{
  "hidden_size": 160,
  "num_key_value_heads": 5,
  "vocab_size": 9493,
  "norm_eps": 1e-05,
  "qk_norm": false,
  "init_std_o": 0.0395
}
Each number is 128 + 32 x the weight over its row's rms, rounded and kept within 0 to 255. Layers, rows and columns count from 0. The size above them is the row's rms in percent of the matrix's.

# layer 3 attention query, 160x160, rms 0.151, rows 125-127, columns 0-159
size [ 96  87 111]
[[104 161 157  93  91 112 173 101 166  66 134 153 174 173  65 172 108 133 143 160  51  83 140 182 103 114 133  73 117 144 112 145 147  85 152 167 121 120 108 186 140 160  84 127  97  72 145  83 123 143 207 108 123 108 131 101 125  89 117 144 164  97 124 123 147 132 105 164 122 185 161 108 121 108 140 112  95  84 135  72 135 159 116  95  93  90 141 119  93 134 154 144  98 135 118 123 102  69 239 119  72 173 109 144 128 144 118 158 170 138 112 186 116 145 174 133 152 115 117 166  87 138 139 111 194 167 141 100 155 126 113 139 121  88 154 101 114 129 147 101 111  60 124 173 168 129 146  89  75 132 121  77 140 149 142 139  81 133 180 128]
 [120 134 170  89 183 126 121 115 168  93 167 146 131 150  71 120 129  74 156  54  81 141 148 121 149 124 127  81 131  90 135 143 191 108 147 173 125 134  59 125 187 132 188 116 156  83 128 128  96 110 140 204 153 126 121  91 139 139 157 147  95 126 124  52  91 144 137 124 122  92  88 122 105  73 133 134 123 168 143 151 124 112 132 121 182 127 163 136  96 165 136 174 152 142 122 117  76 139  87 148 104 106 106  99 140 132 110 135 146 146 125 142  99 130 155 119 147 110 155  76 128  57 130 158  35 118 119 160 140 141 194 176 120 136 184 174 113 169 113  98 141 169 164  94 159  88  93 161 112 174  68 160  95 121 158 130 102 168  48 124]
 [132 123 150  88  74  94 163 118  91 135  91 135 102 128 119 115 182 126 123 110  67 111 143 173  87 159 134 158 142 163 145 126 147 115 157 140 126 134 147  81  91 150  47 140 144 130  96 130 124 125 120 122 157 138  57 151 111 136 101 147 145 107 123 131  97 133 145 185 199 167 122 122 132 146 180  62 179  80 172 160 123 182 157 129 108 188 116 179 141  46   9 131 104 125  78 155 125 104 166 122 144 132  97 141 126 101 111 175  86 119 150 110 170 159  77 147 144 204 137 142  53  85 138 169 135 161 115 136  66 171 119  83 142 153 140  79 125 144 111 121  91 164 135 152 162 122 122 128 162 162 116 114 115 125 156 137 128 152 132 122]]
# layer 3 attention key, 160x160, rms 0.138, rows 125-127, columns 0-159
size [ 92  89 102]
[[139 123 203  84 135 123 101 170 160 149 129 110 138 190  97  97 177  95 104  80 157 145 102 103 161  86  56 157 138  94 168 133 103 105 147 127 154 130 141 126 130 160 150 111 159 170 127 148 153 130  95 132 197 124 118  73 102  90 129 121 179 137 149  87 162 160 117 107 119 159 119 100 127 116 121  85 128 165 118 151  39  69  72 124 138 116 115 110 114  81 110 107 155  86 138 131 140 159 142 106 138 147 138 152 100 190 114 131 113 110 162 130 207 190 135 176 154  92 121  81  87  83  97 120 108 137 184 120 171 151 130 116 113 126 137 131 141  98  97 190 131 123 106 138 193 154 157 111 108 109  96 144 184 144 155  50 130 151 150  34]
 [147 120 182 118  33 128 113 165 183 111  96 120 126 182 126 119  90 166 152 153 159 156 135 131 124 132 121 127 119 124 191 106 172 177 127 105 124 126 127 201 113  62 226 107 103  96 123 150 107 101 155 113 108 145 125 102 124 114 154 149 154 128  62 138 113 168 193  65 135 122 119 133 115 130 170 127 124 121 155 124 111 122 113 160  85  86 138  77 139 185 125 144 108 132 127  71 103 121 109 109 126 130 180 125 141  88 108 103 173 117 198 151 169 155 135 110  84  77  92 168 150  70 143  66  94 121 113 133 135 155 132  62 107 126 116 136  74 133 101 124 149  89 175 145  91 138 106 101 167 164  90 116 185 120 174 161  80 167  88 127]
 [198 103 114 160 167 130 146 178 140 105 216 129  94 113 150 102 157 154  60 167  93  98 126  99 123 128 120 146 136 118  71 128  96 118 114 133 128 143 120  60  89 113 172  73  81  86 111 176 173 113 108 169 107 119  87 108 131 139 117 103 143 161 151 182  88 112 149  82 137  60 146 144 168  99 122  99 159 125 184 151 150 116  89 144 118 118  97 217 102  90 156 121 119 134 141 155 139 159 130 113  82 161  84  91 120 133 107 150 124 115 150 144 150 119  77 143 146 101 174  73 141  83 119 144 143 162 127 119 130 108 102  82 153 195 121  74 150 175 108 146  69 164 157  98 106 127 117 191 131 122 136 122 144 173 205 140 166 149 133  75]]
# layer 3 attention value, 160x160, rms 0.151, rows 96-114, columns 0-159
size [ 92 105 101 107  97  95 100  94 104 102 107 102  86 106 101  97 109  96 106]
[[126 167 134  90 152 174 117 147 197  94  84  65 122 192 128 144 122 168 165 142 169  87 109 128 156 153 152 172 116 100 117  60 130  84 118 112 138 121  85 127 128 169 133  93 161 133 113 152 187  85 121 137 146  88 131 152 105 142 127 162 139 126 165 113 128 140 123  97 171  57 117 148 115 105 103 106 126 183  96 132  85 144 155 126  83 143 124 140 118 153 146 166 123 117 179 186 122 108 116  62 107 122 142 100  57 156  90 143 135 223  54 115 120 117 188 120 127 146 161 142 144 132  72 126 102 145  94  80 100 162 118 103 142 100 106  92 119 146  88 110 178  96  85 170 190 163 111 176 141 137 126 126 178 114 166 161 101  89 113 185]
 [133 117 109 102 137 128  94 101 141 100  91  78 109 183 116 114 104 106 105  82 103 166  96 114 100 113 172  91  95 110  29 132 168 149 171 142 100 111 108 163 121 158 120 133 129 141 159 127  84 119 109  97  84 166 182 117 127  97 100 126 128  80 121 125 153 112  99 106 125 105 179 191 183 158 131 115 156 121 122 105 117 123 175 110 114 158 125 195 252  55 144 108 124 178 179 116 162 169 208 138 148 105 128 115 149 155 109 139  99  80 175 113 173 141 104 137 149 142 103 115 158 176 118 142 168 169 101 145 139  77 140 100 106 106 129 173  80  73 118 118 121 144 135 154 153 119 106 112  80  81 129 108 174 157 118 139  69 162 139 139]
 [182 109 181 130 136 112 142 162 172 147 132 177 188 117 123 173  91  88 154 108  93 144 110  92 122 181 143  48 106 149 134 156  89 146 157 114 100 115  57 132 110 157  92  87 149 107  74 108 131 140  42  71 121 133  95  61 140 184 102 183 164 135 113 101 126  97 100 185 114 149 151 161 106 125  98 156 110  65 156 167 147 123 166 134 111 140 134 144 191 107 158 141  91  87 122 134 114 106 175 149 116  79 145  82 140 131  95 124 148 112 112 130  89 165 190 158 141 163  97 146 119 136 139 140 172 167 145 134 110 120 119 118 188 120 163  96 160 180 130  79 104 128 158  56 113 121 133 105 181 125  95  86  89 154 170 144 113 135 118  87]
 [148 126 139  98 137 108 143 171 115 102 176 110 154 178  60 110  85 145  77 118 118 154 135 122 134 137 108  98 116  93  45 132 151 159 132 112 140 161 159  97  96 156  73  89 112 134 135 117 114 136  85 100 106 115 170 158 147 172  97 104 122  58 174 107 138  88  99 171 124  83 134 226 146 149 135 178  87 167  78 170 127 205 135 115 173 118 158 115  67 128  88 151  82 177 112  94 149  98 102 108 139  92 168 100  97  91 178 149 130 122 125 127  95 158 172  99 139 120 108  89  96 161 176 152 127 196  83 139 121 163 114 154 158 106 214 168 154 150 137 114 134 108 116 154 111 128  94 162 148 137 133 104 139 100 112 107 102 139 139  62]
 [ 54 167 139  75  84  81  74  72 141 168 145 120 165 109 125 131 119  79 145 157 143 113 145 126 118 130 116 113 125 105  90 108  90 183 135 156 181 143 191 152  99  78 169 151 119 131 152 103 112 130 164  68 170 133 142 107 131 100 122 138  95  96 132 132  97 158 126 110 123 108 130 149  92  87 171 142  55 118 153 181 113 163 151 100 139 164  83 140 128 111 167 134  75 121  72 120  94 175 145 157  60 139 157 152 148 121 126 107 152 127 124  67 129 130 129 111 160 147 140  98 103 116 126 147 133 142 113 162 178  83 101 127  43 138 112 166 116 111 159 151 132 210 104 161 188 156 125 128 127 145 181 156 150 103  50 201 150 107 159  77]
 [129 169  95 106 205 112 128 141 183 121 134 155 111 158  79 109 127 128 173 119 132 107 163 149  13 109 129 150 113  87 150 131 194 138 140 132  96 118 134 114 181 120 125 189 155 137 122  95 183 135 166 160 140 121 143 188 162 135 105 120  38  74  89 106 116  89 157  99 121 182  84 133 118 161 183 167 154 115 113 145 109 118 109 105 144 151 142 113 114  61 125 164 147 178 108 136 185 122 135 106  79 102 104 155 157 195  93 120 181 134 167  87 106 157 112  95 110 163  92  90 145 109 127  90 123 104 157 109  81 110 149  85 126 106 159 124 148  96 173  95 135 141 137 111 157 157 125 113 179  96  87 104 171  82 116 175  82 135 124 117]
 [128  69 164 134 115 110  88 150 170 124 141 134 140 143 102 143 131  90 115 137 141  95 188 129 114 156 154  60 122 155 127 155 168  88 145 134  68  65 123 130 186 149 121  78  96 131 162 165 131  99 164 146 148  64 104 147 154 148 157 165 152 140 111  50 160  89  96  69 144 194 140 177 107 142  84 118 104 150  83 127 142 145  79 153 156 163 132 117 124 147 101 136 113 159  98 169 110 116 177 157 141 158 175 131 147 175 113 190 190 127 124 172 113 122 158 141  93 129 129 135 124 142 115 139 162 145  84 144  83  74 165 176 125 128  23  93 139 113 111  77 115 116 169 113 106 100  92 172 143  87 107 119 131 134 179  87  73 150  84 124]
 [100 107 103 163 113 143 116  74  76 116 135 202 133 153  66 117 131  87 115 133 140 130  78 137  85 165 130 144 136 159 131 102 142 116  97 143 177 106 154 124 123 121 148 197 139 151 143 121 151  88 111 130  70 120 144 166 114 181  93 110 130 115 122 120  68 156 198 116 129 199  78  78 122 149 126 117 142 108 160 114 156 130 112  67 141 114  93 120 121  74 156 103 198  90 135 110 144  84 169 135  75  84 107 153 176 148 177 115 113  56 103 193 140 156 168 102 107 151 149 208 140 135 156 115 155 115  97 104 128 156  97 142 104 172 165 118 136 146  85 167 139 162 128 180  60  85 195 124 134 153 127 140 135 180  86 115 157 109 105 130]
 [132  63 182 112 169 139 111 118  91 187  85 111 101  96 125 168 121 166 141 121 147 129 124 115 192  87  95  54  72 120 138  99 152 160 161 173 138 209  52  58 158 108 137 113  89  80 137  97 161 148  69 123 151 150  86 129 186 139 150 125 129  46 146 144  97  92 144 120 156 147 182 124 149  98 158 169 124 103 100 115 123 142 128 181 143 107 160  92 119 128 107 166 163 116 127 130 120 110 121 145 159 123 121 137 110 138  89 123 176 142 123 167 159 106 132 151 138 162 105 137  75 158 179 141 109 100 160 168 130 130  89 123 134 132 109 126  95 186 120  95  98 127 110 224 142  69 109 151 124 141 124 120 133  98  66 143 137 199 110  98]
 [120 112 101 113 122 145 135 155  87 109 119 102 122 124  92 117 102   0 169 136 210 117 126 111 138 101 141 163 116  53 117  97 164 130 174 138 182 160 110 122  57 153 140 120 191 181 136 156  94 135 100 158 110 133 180 148 165 165 144 115 143 166 105 103 139 120 162 167 105 152 156 125  88  68 137 108  81 102 140  67 109  81 148 133 133 132 120 149 181 149 106 111 125  86 146 108 111  75 158 134 123 140 144 181 121 103 173 128  86 109 123 167 132 171 198 154 180  71 113 126 106 120 114 100 149 119 139 115 148 112 136  92  94 102 162 159 102 131  48 121  94 124 106 179 128  99 116 144  86 126 106 176 130 149 186 145 183 159 108 139]
 [133 116 123 152 112 154 139 113  91 133 121 135 113  86 112 153 154  95 139 109  99  65 159 176 142 159 166 113  50  90 146 123 147 155 104 159 180  88 123 169 173  91 121 186 108 128  69 125  82 108  86 175  85 149 121  85 163 143 114 147 173 113 160 111  66 114 106 158 143 200 117 101 197 134 177 115 150 113  74  48 118  49 158 126 109 207 103 138  97 145 122 138 159  89 159 144 102  87 106 117 109 161 145 161 148 177 109 140 148 182 104 109 148 185 104 138 104 164 142 110 127 145  63 106 100 124 143 124 101 149 112  93 128 135  84  91  98 170 159 112 146 163 104 131  96 156 142 153 114 133 118 122 147 127 154 140 213  85 142 105]
 [173 174 162 156 136 194 141 106 144 156 114 147 180 158 134 132 107  94 105 174 139 142 169 118 149 123  63 142 138 152  62 135 109 145  94 120 148 135  80  77 105 139 155 109  96 132 145 129 110  40  97 124 178 136 119 113 138 211 200 143 125 153 154 134  87 132 142 165 115  94  95  99 106 111 121 125  74 150 162  80 114 210 174 163  79  88 130 160 137 165 131 117 160 109  65 115 115 172 139 113 155 116  88 139 167 145  74 117 143 106 180 107  90 126  96 106  54 132 136 117 121 150 130 100 106 137 138 130 129 100 191 127 113  86 115 194 133 122 130 142 108 129 174 106 131 130 120 125  99  76  53 103 164 129 122 144 175 188 122 176]
 [160 104 105 126 138 123 127 115 166  58 163  91 156 129 101 107 147  98 112  62 151 155 171 148 109 127  44 140 139 116 107 136 129  92 145 129 126 150 115 132 116 127 112  92  90  83  98 138 104 152 172 190 115 118 165 115 185 157 110 130 164 115 137 115 149 157  93  81 154  74  93 118 121  94  94  73 121 114 144  95 151 194 110 148  92 141 160 118 132 123 222 195  95  98 149  91 103 149 104 181 150 110 133 122 126  95 139 142  57 174  77 139  71 132 129 104  97 183 115 145 140 126 128 124 125 127 107 106 152  73 192 104 170  58 184 121 113 113 188 211 155 135 116 150 164  85 133 132 151 140 145 126  97  71 152 154  98 127 131 149]
 [122 156 104 103 105 158 104 119 156 148 133  39 129 109 104  82 127 110 109  99 187 138 135 119 121  84  92 152 176 170 105 115 148 103  91 114  85 110 113 157 138 123 185 109 144 105 147 170 128  40 133 127 162 157  70 153 142 133 155 137 172 125 114 101 120 154 107 124 113  93 117 115 163 158 118 180  27 145 110 192  90 158  93 185 137 166 100 120  97 152  93 137 183 176 116 147  93 130 147 144 115 104 143  92 143 126 153  77 169 201  48 121  75 161 144 172 103 122 167  84 120 130 131  96 108 102 170 139 112 121 131 139  86 138 109 160 135 171  55 114 149 166 139 124 101 153 202 145 134 118 135 135 153 153 175 115 110 105 100 172]
 [105 118 164  99  87  91  89 146 128 104 127  96 163 149 158 144 116  85 147 114 188 151 117 155 155 153 185 123 101 121 145 103 115  99 163 186 119 166 132 163 133 115 190 146 122 150 156 120 161 194 145 142 115 187 101 102 121 129 147 146 121 134  90 154 126 153  86 155 146 109 126  98 170 136 156  64 105 158 169 124 109 146 119  79 168 115 109 121 108  80 110 123 128 150  85 111 152  73 109 164 117 146 137 145 148 124 138 140  63 156 109 172 113  84 176 141 130 177 189 145 123 131 180 112  93  96  40 113  88 116  75  98 187  96 116  22 171 192 135 149 139 137 109 109 186 157  78 136  97 137 114 132  97  55 138 107 135  97 134  91]
 [ 87 180 179  69 143 130 121 104 146 110 107  77 130 104 153  99 132 113 120 103 139 132  91 103 164 127 126 112  54 180 129 151 178 135 120 134 138 154 144 129 110 125 107  83 145  69 155 100 189 149 111 162 149 101 142 121 150 132 104 103 137  93 134  85  86 117 109 112 149  95 118 100 145  88 154  78 184  60  86 116 137  74 129 129 152 136 179  87 190  57 117 175 143 121 129 164 235  99 142  88  96 105 154 125 181 131 107  99 103 116 172  98 111 132 141  89 123  94 183 181 220  83 129 139 140 163  93 136 197 150 116 150 157 160 120 145 136  97 108 102 132 110 125 177 169 129 119 126 150 101  87 152 138 147  88 148  86 121 122 153]
 [116 151  93 135 168 184 135 145 142 167 153 151  93 126 148 116 135 113 139 141 118  92 144  99  21 105 109 106 106 120 141 113 123 179  98 130  77 160 141 137 126 164 129 126 169 164 112  72 144  79 131 145 129 175 130 155 195 101 174 126 164 169 103 101  64 138 128 167 107 144 112 132 171 165 165 152 172 152 134 138 182 115  71  93  55  97 155  96 167  80 122 144 135 159 117 187 147 104  96 109  88  90 125 127 130  43 168 111 123 110 107  86  94 119 149  90 103 162 116 139  91 143 162 207 102 105 131 169  78 135 122 161  85 109 147 133 123 112  61 148  80 129 106 111 170  99 159 181 105 126 142 120 200 116 123 114  97 118  98 146]
 [127 122 141 139 163 142 156 162 132 111 133 190  79 135 171 122 117 171 169 149 122 176 126 117 108 175 112 136  93 142 117 125 118  92 144 132 186 127 140 171 113  99 156 115  84 125  82 157 119 147  78 152 176 107 123 149 177 121  90 148  79 114 120 109  99 128  75 167 128 164  75 116 172  98  75 115 124 159 122 152 113 152 127 121 129  67  86 112 158  63 126 118 102 166  82 152  76  68 107 189 143 133  49  98  82 114  83 160 166 104  84 111 203  90 121 185 127  52 160  99 153 135 117 135  98  94 132 180 105 139 169 154 144 159  94 168 158 126 150 166 121 183 139  75 138 154 146 107 184 146 120  59 124 165 130 137 122 123 129  94]
 [154  89 108 146  77 143 116 137 117 140  80 145 152 175 133 158 146  86 120 114 169 229 123 149  91 115  78 152  85  95  67 129 126 126 187 117 119 103 110  88 142 119 169 113 148  90 142 122 142  95 129 151 148 135 134 122 131 185 154 108 116 133  94  93 173 151 118 111 194  78 148 181  75 110 134 160 124  98 127 148 169 160 100 118 145 103 143 148 104  83 158  69 143 127 123 152 141  85 125 130 131 130  93 158 173 120 125 138 116  51 114 101 122  81 156 141 170  91  60 167  24 148 178  82 150  67  97 175 130 133 168  73 163  98 107  98 166 123 153 184 137 110 127 117 178 141 128 122 100 166  82 140 139 182  98 132 140 139 126 138]]
# layer 3 attention output (transposed), 160x160, rms 0.133, rows 96-113, columns 0-159
size [ 96 107 109 105 101 102 101  95 107 104 103 110  96 112  98 100 110 105]
[[134  97 124 172 124 113 184 111  58 182 135 112 113  73 108 186 108 151 124 136 130 158 137 121  99 122  70 124 161 140 162 157 145 150 127 109 113 117 181 145 131 178  93 176 177 122 140  94 153 118 153 109 175 103  84 138 132 231 123  88  84 136 114 135 141 110  87 119  79 128 142  96 138 108 177 185 137 100 113 140 133  83 158  96 131 125 160 107 164  98 126  96 140 129 115  86 121 144 121 173 113  99 127 135 161  63 120 184 166 132 150 138 167 137 100 127 169 133 128  82  94 116 123 107 114 133  83 124 115 125 127 192 120 191 207 144 153 163 147 128 134 142  92 103 110 162 150  69  90 113 109 225  61 102 117 136 189 108  70 131]
 [128 164 123 138  95 105 194  67 116 103 152 165 116 142  99 171  98 163 141 176 112  96 134 150 167 159  79 168 135 137 123 101 182  92 144 156 158 174 109  99 151 108 108 138 115 130 144 147 142  98 132 145  55 104 116 166 128 161  79 145 152 190 159 136 161 145 131  84 130 151  58 100  70 179 126 180 109 140 102 121 196  77 105 194 114  97  53  78 108 179 122 100  89  80  81  88  83 137 112 152 124 150 143 140 115  88 155  71 128 167  84 104  91 167 153 137 124 204 164 154 130 112 171 171 131  96 141 114 139 117 154 108 130 159 132 151 169 144 110  66 111 163 138  95 118  97 127  99 154 151 103  80 103 114 150 123 155 132 149 104]
 [ 54 148  99 116 113 154 112 123  85 101 147 130 104  85 119  62 153 187  88 161 128  70  83 175 132 134 129 138 171 109 149 123 197  90 131 156 188 132 155 114 146 129 104 161 161 132 184 119 139  89 154 171 123 142 172 158 159 149 132 110  80 134  91 156 142 137 121 166 142 125 138 167 146 135 109 107 162 145 102  69  75 137 156 108 135 176  94 102  89 142  65 119 151 143 112 139 143 119  81 109 115 137 113 172 132 122 172 120 105 146 162  53 156  25 110 125 100 138 123 110 113 137  94 116 137  46 100  79 161 135 130  93  69 101  70 194 155  77 168 142 173 115 131 158 144 143 109 129 125 144 156 173 157 141 170 145 109 158 162 107]
 [123 133  66 191 125 167 166 127  97 125 158 143 153 114 149  77 165 110 115 143  86 126 125 121 195 160 131 128 132 119 152 104 155 114 120 119 148 111  71 137 166  96 171 132 165 121 135 169 107 158 147 113 181  72  64  87 116 136 144 184 156 168 118 132 137 193 150  90 162 143 145 106 205 151 174  81 144  92 143 115 127 101 160 102 132 134 100 146 151  93 114 108 173  89  90 168 155 169 208 149  73 171 139 129 123 164 119 133  95 130  70  75 130  66  73  98 163 158 141 129 144 102  89 131 112 113 126 118 171 104 134  99  63 155  50 129 115 110 128 114 137 174 118  65 130 124 134  90 139 149 163  75  68 130 142 173 158 119 126 129]
 [173  74 130 195 144 147 171 219 113 126 120 150  93 141 138 174 162 121 153 146 150 133 117 108 142 111 150 176  80 124 119 110 144  92 106  50 147 146 121 117 155  81 108  98 103 139 122 141  86 115 109 173  76 120 103 125  77 119 163 132 230 102 105  90 149 138 136 108 106 177 176 104 142 147  74 127 156 115 106 144  90 105 197 111 165 121 117 127 111 129 115 112 138 141 163 160 145 125 107 117 201 107 159 159  75 155 127 138 154  95 125 160  80 178 145 145  93 109 126 203 151  92 148 190 112 157 148 117 116 131 155 130 114 126 142 103  91 142 154 107 144  73 194 117 176  83 137 115  77  83 140  82 118 142 169  97  60 108 110 118]
 [123 124 190 165 105 129 214  99  79 145  99 133 209  82 121 123 120 144 122 105 142 117 146  99 153  84 104 120 129 150 123 100 114  57 158 116 127 173  81 183  71  89 200 118 114 177 151 130 105 120 150 118 100 128 129  94 107 135 115  87 178 192 142 146 124 135 117 156 138 145 154 198 116 128  25  96 133 102  87 164 129 132 163 159 130  99  74 109 176 135  84 117 101 106 155 160 130 160 120 166 145 202 170  94 114 128 116 131  76 148 158 204 139 132 101 156 121  98 134 133 109 147 186 117 150  95 154 112  98  79 123 112  85 107 141  92 106 134  65 167 123 107  82 114  86 126 144 127 116 147 151 164  94 112 154 151 144 111 149 151]
 [120 199 139 163 117 157 163 110 102 145 120 121 114  83 202 166  94 110 142 120 125 134 115 141 168 154 106 125 107  96 129  99  57 112 154 123 122 158 166 126  95  97 134 130 160 128 131 161 124 149 119 154 120 156 124 116 144 122  88  92 134 160 129 164 136  67 160 186  94 105 182  86 166  56 123 118 153 166 159  92 114 122 187 156  59  94  97 155 105 113 145 153 152 152 123 105 158 191 114 147 123 117  54 165 151 130 217 119 109 134 124  37  91 112 128 159 138 137 107  77  94  92 134 133 102 117  83  45 147 150 155 112 124 128 208 112 128 105 130 147 148 167 107 129 165 112 150 149 141 143 112 189 127 108  61 174 163 122 153  95]
 [177 158 131  90 138 149  81 166 153 154 101 102 189 145 149  73  97 152 169 104  94 135 146 158 132 108 153 108 115 152  69 128 142 194 126 189  96 175 145 100 155 149 115 108 115  72  82 103 159 138 134 115  90 104 149 152 158 116 146 164 157 191 125  84 140 122  88 144 141  77 159 159 142 146 144 142 104 139 123 125 163 207 191 141 132 119 179 132 143 162  80 120 112  95  85 107  94  91  99  85 158 160 200 101 103  74  36 106 142 122 170  69  94 107  78 170  87 103  98 103 167 136 119 158 172 101 184 135  74 141 146 124 133 114 132  92 104 114 113 154 136 134  99 104 123 130 142 165  85 151 141 120 156 107 172 146  93  87 140 139]
 [120  81  91 163 196  77 153 117 183 112 158 109 151 123 150 111 157  85 139 145 117 191 135 134 157 185 156 193 159 145 140 155 128 104 146 130 134 125 152 160 109 157 162 109 148 225 106 134  78 138 193 160  95  96 152 171 113 102 112  96 115 169 115 127 152 159  98 122 108 137 100 137 109 217 136 110 138 121 154 184 170 175 134 127 100 148  93 132 127 118 175 148 113 154 116 119 188 100 135  95  57 132 106 119  88 119 134 136  73 100 121  86 110  85 140 128 143  70  92 125 140 110 108 153 135  76 197  99 102  84 163 135 101  95 154  94 149 117 158 173 174 126 134  49 118  83 104 114 164  59 142 110 115 117 107  90 122 113 105 143]
 [111 136 154 160 115 140  99  90 150 163 201 109 143 144 138 135 126 150  94 153  62  85  83 136 166 127 148 123 121 132 129 171  99 114 127 155  55  60 186 128 172 152 142 141 127 120 149  85 125 104 145 151 114 160 133 124  96  93 166 168 115  94 165 128 111 179 132  45 144  44  75 103 112 154 158 155 171 138 108 123 156 157 133 123 148 142 128 113 132 110 151 214  86 150 108 102 135 158  83 103 171 146 145 118 116  96  81  68 166 116 123  95  72 132  83 179 111 165 161 100 117 196  89 146 167  95 127 131 149 117 112 137 179 142 166 103 132  84 145 111 116 113 140  38 151 169 135  96 149  95 169 130 137  85 124 142  79 147  90 140]
 [144 144 139 129 137  83 132 120 168 135 120  95 133 145 118  81 110 138 117 132 130 182 119 119  82 102 142 114 226 210 129 183 149 104 118 107 103 124 140 134  50 160 142 114 122 111 146 132 109  77 165 128  85 105 142 119 137 101  99 111 148 151 144 134 151 121 156  79 112 113 116 138  74 118  52 146 145 148 115 129 214 204 118  70  95 110 121 129 147  98 104  71 140 175 111 107 111  75 136  72 193 132 108 140 138 108 120 111 176  53 175 147 194  98 120 117 157  96 119 131  88 128 121 124 101 113 111 121 155  85 143 187 150 159 178 117 146 103  96 180 139 154 155 124 200 146 113 145 127  85 157 176 123 150 172 127 116 102 124  59]
 [111 102 140 150 155  59  78 163 128 148 168 138  53  66 116 172 103 132 130 107 103 138 115 171 102 153 193 188 200 118 148  77 154  99  94  96 124 143 127  96 135 120 142 162 155 139  77  93 187 149 137  92 162 144 116 157 150  75  99  63 105 109 122 112 137 111  66 151 160 105 123 103 158 171 121 117 150 100 159 142 122  47 125  74 156 145 156 113 186 131 147 138  78 127 161 150 160 107 161 167  92 104 115  95 162 102 124  92  92 124  96 125 125 144 134 140 169 204 147 156 144 154 121 144 123  96 124  66 125 130  74 171 141 117  98  79 177 142 146 119 148 129 108 183 144 120 145 161 156 137 194 104 114 133 140  74  69 112 145 121]
 [141 120  85 161 160  76 173 104 133 117 134 190 121 124 127  95  94 163 123 165 111 133 159  82 102 160 157  73 149 108 131 152 110 187  91 126 107 132 104 134 157 118 100 116 185 187 110  86 136  89 121 118 132 119  94 112 146  96 140 112 133 122  99  91 146  79 120 148 133 131 133 140 148  87 165 198 177 119  96 132 116  75 149  73 131  85  77 170 108 131 132 128 137 146 104 140 171 142 128 115 134 169  77 107  88 167 126 122 144 135 113 122 178 113  82 165 158 142 134 129 130 166 190 169 164 142 171 135 147 140  74 162 144 142  67 145  46 127  97  62  45 102 207 165 119 131 134 103 116 149 121 136  81 141 123 170 227 156 145 132]
 [116  96 136 159 150 118 170 148  90 155 131 164  92 129 169 117 157 142 149 130 126 151 100  85  86 121 137 206  42 135 166  99 137 143 114 141 136 146 157 118 126 165  81 149 127 155  69 115 142 174 129 145 148  33 145 122 152 162  84 127 135 126 140 176 158  66 168  97 171  68 169 102 129  93 113  98 174  93 148 134 128 116 162  94 175  86 132 106 139 107 149 146  89 110 148  96 148 130 156 102 113 122  89 184 121 105  97 184 118  55 162  85 126 135 181  93 103 140  90 141 119 152 128 168  85 120  94 110 113 159 164  91 135 181 158  88 147 110 162 151  64  83  82 117  93 158 140 133  80 116 185 182 133 146 106 117 133  99 176  94]
 [115 154  78  82 168 138 167 143 212 170  97 149 112 140  94 142 160  99 133 107  98 139 104  65 136 174 123  94 173 144 123 134 133 135  87 102 142  98 145 123 102 121  78  94  97 119 127 143 128 105 109 114 166 109 139 105 105 132 124 158 107 165  76 128  79 173 151  80  67 157  91 151 154 107 161 184 142 112  56 153  98  92 157 150 132 158 118 175 112 127 140 118 173 164 155  91  86 180 106  82 139  64 162 175 131 176 156 125 134 168 167  93 134 161 103 139 127  94  82 155 131 130 148 170 166 126 182 184 116 101 148 178  78 169 169 150  75 101 131  56  91 125 153 135  97 105 121 166  70 107 121 157 121 120 126 190 154 147 112  97]
 [126  89  78 114  85 180 111  67 111 123 108 160 154 113 118 136 131  99 170 105 211 100 117  95 154 155  96 111 195 139  73  79 163 124 157 119  91 146 139 142 173 126 101 202 131 143 121 106 105  95 156 118 100 130 144 170 124 144 148 153 105 124  91 103 184 200 136 130  77 160 127 156  77 171 108 190  82 163 128 169 108 158 151 173  93 117 138 137 156 169 118 101 106 164 148 139  62 156 112 115 134 126 120 163  62 127  98 162 132 165 134 146  88 153  96 127 134 149  80 103 101 131 101 143 100 114 135  95 107 121 153 119 149 123 161 149 183 139 129 148  45 168 100  65  94 118 134 138 151 109 153 108 120 146 136  42 207 148 118 118]
 [153 126 105 104 110 115 117 118 141 163 138 127 169 148  98 108  89 141 103 147 122 178 175 116 160 124 120 129 178 126 129  91 119  98 142 144 178 181  75 134 117 170 146 127  87  79  99 119 128 117 129 101 145  69 133  93  84 175 100 157 147  92 124 112 136 105  98 130 163  91 166  92 110 130 123  95 143 167 140 131  93 123 183 138 211 166  86 171  87 189 146 135 123 105 130  94 107 129 194 112 117 179 112 113 150 125  97 132  50 113 138 162 156 140 104 193  96  87 140 131 203  92 102 117 151 141 107  89 154 112 108  43 181  76 170 138 106 195 171 126 163 114  93 181  50 176 100  91 132 160 138 165 108 114 109 135 113 134 148 109]
 [117 130  85 140 145 150 108  67  87 144 121  70 127 113 103 147 129 116 180 165 137  67  84 163 120 100 117 122 150 155 114 141 116 122  73  83  85 132 109  91  96 121  51  80  77 115 153 139 153 132 112 178 152 140 122 105  71 114 150 109 120 170 199 142 157 185 166 154 134 122 169 198  97 165  95 103 138 125 112  92 144 115 140  70 125 161 129 145 146 146  91 184 105 132  91 131 188 122 184  52 105  92 145 211 176 121 174  80  67 164 139 189 178 119 151 138 119 177 104 172 138 142 115 124 114 139 130 102 135 158  86 118  93 117 166  77 117 128 117 132 149 128 119 160 126 144 144 142  96 113  80 126 158 115 101 150 117 169 154 171]]